From a checkpoint of a small transformer trained on Wikipedia.
Size: 11 layers, width 640, MLP 2560 GELU.
Architecture: LayerNorm before each block, biases, untied embeddings.
Training: 950M tokens, 14496 steps.
Each number is 500 + 50 x the weight over its row's rms, rounded and kept within 0 to 999. Layers, rows and columns count from 0. Numbers have three digits each. The size before them is the row's rms in percent of the matrix's.

# down: layer 7 MLP down (transposed), 2560x640, rms 0.0106, rows 1443-1462, columns 0-159
# up: layer 7 MLP up, 2560x640, rms 0.013, rows 1444-1463, columns 0-159
down1443 030:514602487547501567496540531557438391437425487446542493520502513517521511521491455480467474606442556435505426550512512555527508513489575440477482484655558421473454509491513470489482482472432490526443490483575517534384499503559555504537486537537524454462613409569495542552462521515478461432503522476496483543536553453449460543474508497467460486495365479512472507464483562549670503561441528457482490475413547505491455436502440550602587463544537459537505497526426509447469556562504550
up1444 042:453456561487531526553432419447467520527541452384464466507465528472555508498510520472492506535542530466470438521479514484447472506506418527532584543410579447510499542444495504511549362544467450444492489424562501515603480436451503465477461535484499506504461474516503483533495589521555584560458483559451437573505466472466499510463504534477557486569482404457539531479471423398476558441479472437523526545546503500530555453469504574508542518492504493549494466596575479541363459525485512
down1444 028:484522484491412535451505533473446444438477441457504552483505512439519343519456470506539458498462558558449507457489497418536462510428470495508445432532510602503534459446587541535416550511456463539500527518470449477437445498555445448419434528550518536583482550486436600523507458621490495448417443510445522513471535468460557420505461485488501451429458539520525463386469558568514504450541554557480554482461577462488545524498546466439479438566509499562564577455485408578571522411536471
up1445 048:445483544453530486490510429412469533436572514541546471625518458506573425515475487563511457497455579495555457366469510610600544501511440545529576478524610524528397436430505416586460461435459534530519453553482439547545548457444513485433491542488545549456363463460525474495452495419484488464552444486500504463607424463522541606522491532506523496481374519515561496442462417486574428491492579414487464462535483475516487483525549441504475485499492458447586461566513468513470461514513487
down1445 028:439396500595469504491540595489513561440475477493533558437540510539583613527545512428484503500530503512571496426536530529536517476476544500386473477573417516550509431478510529555480589528465512480536471545521510547366495548575444478511500450538526424526594444510511510552426424500528570476468533487500528473500564513448511422446529411482365449467417567531348545513505480543461517430549503561558502496468538499452432460415497517542495452435464542489482541509539561453493573556500568
up1446 272:506507473484536582463601596461477524561395459567458628518550472489501539491495471417510506477573526532428459569379451524539504542499599504493407475428570441475489446420516493570551526538473442455519522496441484588495442447476559459465440487539472531507534513467501455542520546501403594433482499622578447495528487622407602530451523529476557409492480491448489521478453404542566501454503520483636500411552533595547474536502431478491434465595434444590582475516491405550562543561495598
down1446 284:448491445493465466513492492527501505499607518454524440480443492569516448444509539436464480583468531468452533465600499459364475421457449487496403487551529526465467552547531433510481491547498562537463544512568542465578542534535482483517503461471522530445481492504462546478422541489525490501462510516450595469497504430531502549470498474468497496433491446494419479472496511437504473536501507416426491500544465491492472529483415476501543533471520532450498532456563526427458561396484426
up1447 035:505541475470546520470472463608524481449470618541545439478546403503507461505501464464422559536441495519524482529478524507501461507555600487586485431488464454477474401479520433378567416497453491533524488583404454522459494435414507535434548536484510581490591576494584459462503535507542518618455492497522545468566412563551453567516445502374544474533512484534541489507540461449489592450585488521496465486496441490559566486481530473583473471646514490518638445461427532477549525473505483
down1447 027:429528534520492502445470502497536463591473467435474559517460522505505419543526507520617404508494455541499580436522519517463494496467504433458516480510500548614496502472608501421497572473536476505516560482527476485530457557487453498567500522501573485553491574444400458428506466462403537562534506510521518512462590510445521447583585608516495499481565461531449471521464500460566459515534438434539518360426527561546521454526501510503536447522479536526437517576476535488516488532444536
up1448 040:526518526500459493523456550543543512528483689479444480554486487433465512528565614509460447572560463547539448476572372534457488599497437496592432564521498527485572471498427484465474495554473467544494560489477535493547421514451443507512539534497477471478469499525476518496547598466492530464463570505559407558496534451561567537527535403405498503592594529456441539512471487454481568440464444419435533464465476490473485481573510456454548486459458556579505485528553478409479432468480533
down1448 028:528555550561407463435584342468493497462434467489413513476587425508484440474453446489482546477481472416571446539608441472455553506433552517474612482477512408426453484571577459518462502434438547447484469422524518570460457547455536474521486516553446545493502548394479530454517543473506502599510512510530555500452611518494378527543465470544575580455461425468560385511420531564478457544463566549500492500539614512514480540431520477391441498557479475495523408479455565519499501519500522
up1449 034:482494510480435448490409484493548506570529440442481576511501510471473430484538509559535471508473571590486454436388559551499532491427486481517500442436488614493442519511563573495396552465519488574478540535500451563564570490564501471460479557484605435561475474497485566536508583357529514489478516465477493536525496556502501476520497570455491413508563607585493550450470502486564411373469651492538491392512484476453461516563563533476543541538477523474563500498524515533459452512495482
down1449 027:520507501519516407504585525451502483429580429528501467484628511492500465551477506462498493419475432490547405464556437538421474503553472464534405493597507453499494538534496496521460523509490450431478496421543599479488511553451531474468427381544584466457460438476410455479456457525659485535415473530531538474503514541501502437463425535481495401491513489398459498500459443536566495446497508551532453522573461507485511498420524481478471523483459483506457469551519515445467510544578608
up1450 044:438461510475564540492540462526392578545459468404519561510514517510497408482448440499433575551415571447495476536455598453515495466487532530491626434481512501441397477478578474427509437471543565493548465401535465525463512520458594537474446573584535607512503432512554495538441523526515526477474483555475544457517435441448511507565520396532495556405443425510579518504609482485483529376515425549498465478551536530489560441421470513611479458448529446504525489519417478511449510514501480
down1450 030:448519437454558417526420571419448426486555479526452541514527536491576509563571532475521490485464535562500488428471502542525476466539525480495392554509562599487510507415572454460509625476522511575497509542433429516493541476410413491521528431499527477537483442418433578570526549570455559538476465501484474486577457495512456411462496480568461448603550509448460523474429493481538552494550507540556524497369433439483477457521491458444523505487371497525401469507556564528545519449594625
up1451 038:542516536544488514517482425518487553463556530535543524591450528552546452504541510434506469515451541503510435532520546681480556460524354522511515553567580639499484448461477455579453541569428495396479466557484486501491487535436474529447513491590459542463422511386479463547462546487485498454476503464490507559589552549551577588515450505494483510536520487535515441528437497531508555407493417481591423376492528465608548462469491528413502437382545489534557512553562432499527509606535481
down1451 027:422468478500462474536566575506453540492458476535490606397610499486481504498418517540450521533488581492581501576451432551619534569526571436453443466568403459517512530443495507484527537422499563531451592489546535594522454508526475481547450584547543499481561506483480518478496477571509538469514577513538464452407541446483429476465498447486343427468464503494550467577486447379491498564500582522493489589519484387534479524514400472502492487585446425461537478462477559468481475436420487
up1452 038:522423538450548543462575437489468557576480436414604586480494509650466542448511547565580512510508528454434496536484498493561454469461430518483526480497535476454401388458511532465568498471460483437557431481473463532502486454512530539475498465500539442538628482481474533556489529520606449436439466433499549567501446429429484462494446398549465547525489534477463495480472467447502543384429586482530497514577498487574536467496564478600487424479485470524436542490547496485514532569512475
down1452 028:422441437534467461528505573500452502405472560574439490367579493585485500618476464458476535482513514504540510449492511506578485514502525521473423489425610516573553539576468489470522538539556535621517531564524420542563510522517502563502533576490541417463442428468556480483538555519479464555566508497511388600595496471461535465535531572535445421572444465448494436510450552553504496518403542603433446416474511436479548461476451527574542519542561525508511572482436401515513461529457532
up1453 047:550589523526492511507541362475426454508578489585564521525515500482509557445501579343553479460517509542491455468561523436528607553545478531506527500495498483538516493439522515557432509519508555517512501525508578496490545519473331473475443598505529440351481419438456521472484436394498546484558496469428436506488523418435557429468508585531545460475470560438465432511469487462482416542529491488545480547452543502583515501501459401456471476503452466519514524527564414578473430556590577
down1453 028:573459461554473455542486575464542622477406499449503516494468556529476511518457495558463501559516467490482535561478549508529486548503444527490488408529483545410454497524479489486550543406535441523462463572585553532444508568529544496431559443453413582493570482527649504564536498525425477467413571534431467501535459575587474543504452396458446559463601511520616538517526558476433498494576537528560487610497491428476573517519467522477477504555534448467440452402418503427507518454465505
up1454 035:517456527510469524503543516488598541566421537446451424616491530546503516515524555552507519502467497365416533536576417658414421541478362490493376534519577591483461451458532548531523476509468497547575517491569572530568538553503539493468524468601485445517408495410473531541569534590443451479500486537438497579407564466586590570540536529587499479507482435573505505532489611531398566464461462413483540573572498507432501496471432547513504491412548529521431451532442536547532519544502497
down1454 027:505507467427549459505529452498515445490442481469459536400525540442519502465499428451404491556398591457532492539399462398570577369539453485489525489513434455418496519503510515509503541472428470512517553557462521523453561443579463463487569567517453558440510464518537518488539509499429420556542572540586535545506528478528408529512369518510394545544475581535550389549514521547341611536498603505492512465418412448582523569604525451438482556532429423521552493442527567486540485522481537
up1455 044:536528502479461471491545425535413464483504499487496464466542534521524603465474525470541479479611499484493540547523482454409504512573587552379456522591476452511494445460446524467535539500487486390468555513442663488545545560526498492455446552448506588443556598584454502537484532511467521510495468403455475491416585499467467508498416599516513498449432472485459422485559575404555450554470509548566534506465563517529487516500430382536543551572398504438516479500517573440475560460565369
down1455 030:583613514560510522502464631501528427488420553578635523463414455437536557537553501563458509464479454528469528597436454533544502493541472416490529534455511491547484516504421507450444527527510441488510492477526496493500493474464442524564584490487481529476518579564524500520527485567436490525473562514536520463520414482540624551532539524428473502573568485486558500508469478606451498502540509387540394539589434514467588453454405458529517545492565566512457588481538470549492454508459537
up1456 053:537483580523383449439559442482502489523496501567506564451507486507507593473535507431617544473502546601424405599472491410460534512458468531414490438473404533625520538357488507501508526476470492446483527506429541517530489558434468540435478552471514507424548592533475559466444550518528519553544541386542479532473474522465486431443498560492540539509451540474453475529510519423496459510488580534644503452502546516529561437469483396558504482509412459498471475499557511582490591508542513
down1456 032:441577468541583469479450584508462508423475501518497484465527495552552424538437514561467446493561491482590497445468496538528449447483538438512420541444595508497462483511449502465422482473517532562535547581505501468482491461488536455547471459554526445616570506507494458477559535499405477454478513578479413505556460576504455505573453532445410411424482492453524473563419524559563512471433511506524424450421492449548455456597401516505497479528603463568466560512456507568481445591462480
up1457 041:536538528553452550479478481485485432470554410473501483508493506531475525401462562417553479486469498580422519533499536493519579605539390422535536549404508579450500513562473537581503537544448562473466484522505623560491548576493382529462514506539501553477479444453376514523562477441500555454608512473399494518419516452415531557505500479501505424494466498508384474523501494463565481530506505459607488457457491566608528414472419463489573422449445465475431460540499463525515533506548562
down1457 029:501510411454443494550549520465530545501431448473478492495550555480475500539427428463549518455483479531454560502546482459486491458438499520487438468521410557495440478402510556472445495417562406511503553481488437474456514512473556441522501496471404570486525540514515481365513457550479486520475580521457452468542545453478452389477439486437504511507551503487555512496555520521453560540514604500531501589621549381443509528577513503440474420609531533469473483452559384514489495516561483
up1458 042:526449493463512528509507469566431511477495543466604507589517617425544490461453424377477547483525513497613578508475577423443477376407400575474481496363403555513525544405490439519481548532489518461486450570539474502520552526376556428460423574459541437569576502389604482547530561522488520548515512541456486521425567665493508507512475536497483451514509408509518483496524428470476503494570446514481564506566458504492502495486498621456512571533495469448535554519497494524521464526547524
down1458 029:568587559513513423516536562536528517482446472538454526524456420543471370574404612520514530602572558468459518507436523411551467539496523455535495514584593486523508500496551549438487432493528506557467519452452584446555551496490463543448506444507532502559470551545502544492500559549500516421573438506520543484488487488531379568526470531434619494424593481533497570564511477510462490523511534531495552453410587484543454446456494521517570551526414511472556541594375520492520457510431406
up1459 044:492556520584456518495485485452539502433520592510586502565555529470496560493429547462550482479565500646489460444512544566509459498502498577594434518536531482519491492539487452522415546584530619453417491462506523516488510521462419403450527555529516505416533456460460510523569507407468515524522489543420476531508537490448503453514513492445479433536397560511479480527444525482564473566439465409526409453477477637507507516562462443559549553458451522558455494568500479487471413470590526
down1459 028:508493554538522477463502488557451444449487471479490522481481440479465544497494418476579507510504407422477541538533543517420441615479548402447581465421538605482486539503543535509455478420524520499550433469506462531408534571476540516567484427500417424571531559569553493471460528548476538528510591529487511559484545509514444500513486448466510602410581410474500485447428498493477506529512499503493555560573521355496538488391520475424457470526466451530500474443541442517497449502511516
up1460 036:517467495594446485514472535542526546576500480538488448486486455434425578610494506481499551515498505420487541517551457538492496544486483534457435523521474507483397436522509480505580473511510465419574433475445520502541471491424538507482416507486507358488496498467546553520443570496475447474475442520499461528491450470354471588493500499515469585424466480504657450553522593422379456512498541529518479528509479509546458489495496488522511484342587466523485521464464600501518482552500429
down1460 027:464490440461653457500478577402442430488413467485509510530459519503453522447537554515349462339462428548519450512356523521509527448501571487511467552458499552498464526514482477495525525534483531527519598508515428458518579498439412538498599476425539495518552473432446432584464503495430543480538467490551554503585501494601479519509423403505557473485547468513411458567464452627441508508509519553501471547445452526488621527524525514370517521452459527459523475595525527515479493421419547
up1461 046:455406385518494544492484528487499511497466513448431504594518511462459471510593525625454456487466524504545468403487421656495487625491384513642582495500517477504505535480424485503367566478483515507550530467485504502468545470470509581471454634532582500525404487589527514474518528481448458432524464562495501512525491513509505616529479541391469443588402625597417559500423466492584502487493466489462454505605426569501407517545530478513457493551503518507553404526513484504467485413435466
down1461 030:427543552501485495455557474487492503386484449482540499514515458525497529577466502412519560536470453473502527538562523444435403418457557509438461510502453544509574497466545530585565477548440460532524459394595588491407524546568485491518486444480504480438556526403444455516425392464532515533525545440557521467416625478533423456525387443494569543521519421565488394456468524546414517583532542483599558444442558516508556519384529457411516493470548497527472517554553534564505517507512565
up1462 041:516578487518479530513507383514464487469614270581543450504528529452534468426359510465445500542472504487500546490552511451479541548488466465535541520454561496550489516555449600580499480521512588477493467525527500524430503484579433483515526536579632503509505455464493516536534476506426496536577455582446521506332567519501545453539472514512581373474498427437425476565500554496521450558395497524519508586557471495518484512428479467531540506442539422424536491507473494510540432457499466
down1462 028:543437416512526454512568516555519534523461524411453492616420520474431517569481402522488483470479458528488499458564541474479532488544493542453562459550537529443494506567416500438437537499469401502450458510507497516571490532526512461533536405354470559513555481586552540526529525534495549542476533514406509436587462535498524552563579524444471552460548590502523534495525525477452543527539501507545537573537485472549411488553515521460531538555515581471469444471500535492550530511544572
up1463 043:493544503505546523531470502543552502421537538413554497455519542457504472455440500368468442585528476382457512504541489495458538470606577505490349529505612517412485494608518463497556522616592489453477435489540480475419532522427471469550536545498470515541457460405507490559477488587429518550464530562516510502533620538558539481518500514567472507483522437620537510521560669471449482368439483454600414558574521531494460484488382590454488603527566522492523524541426488441499511573519504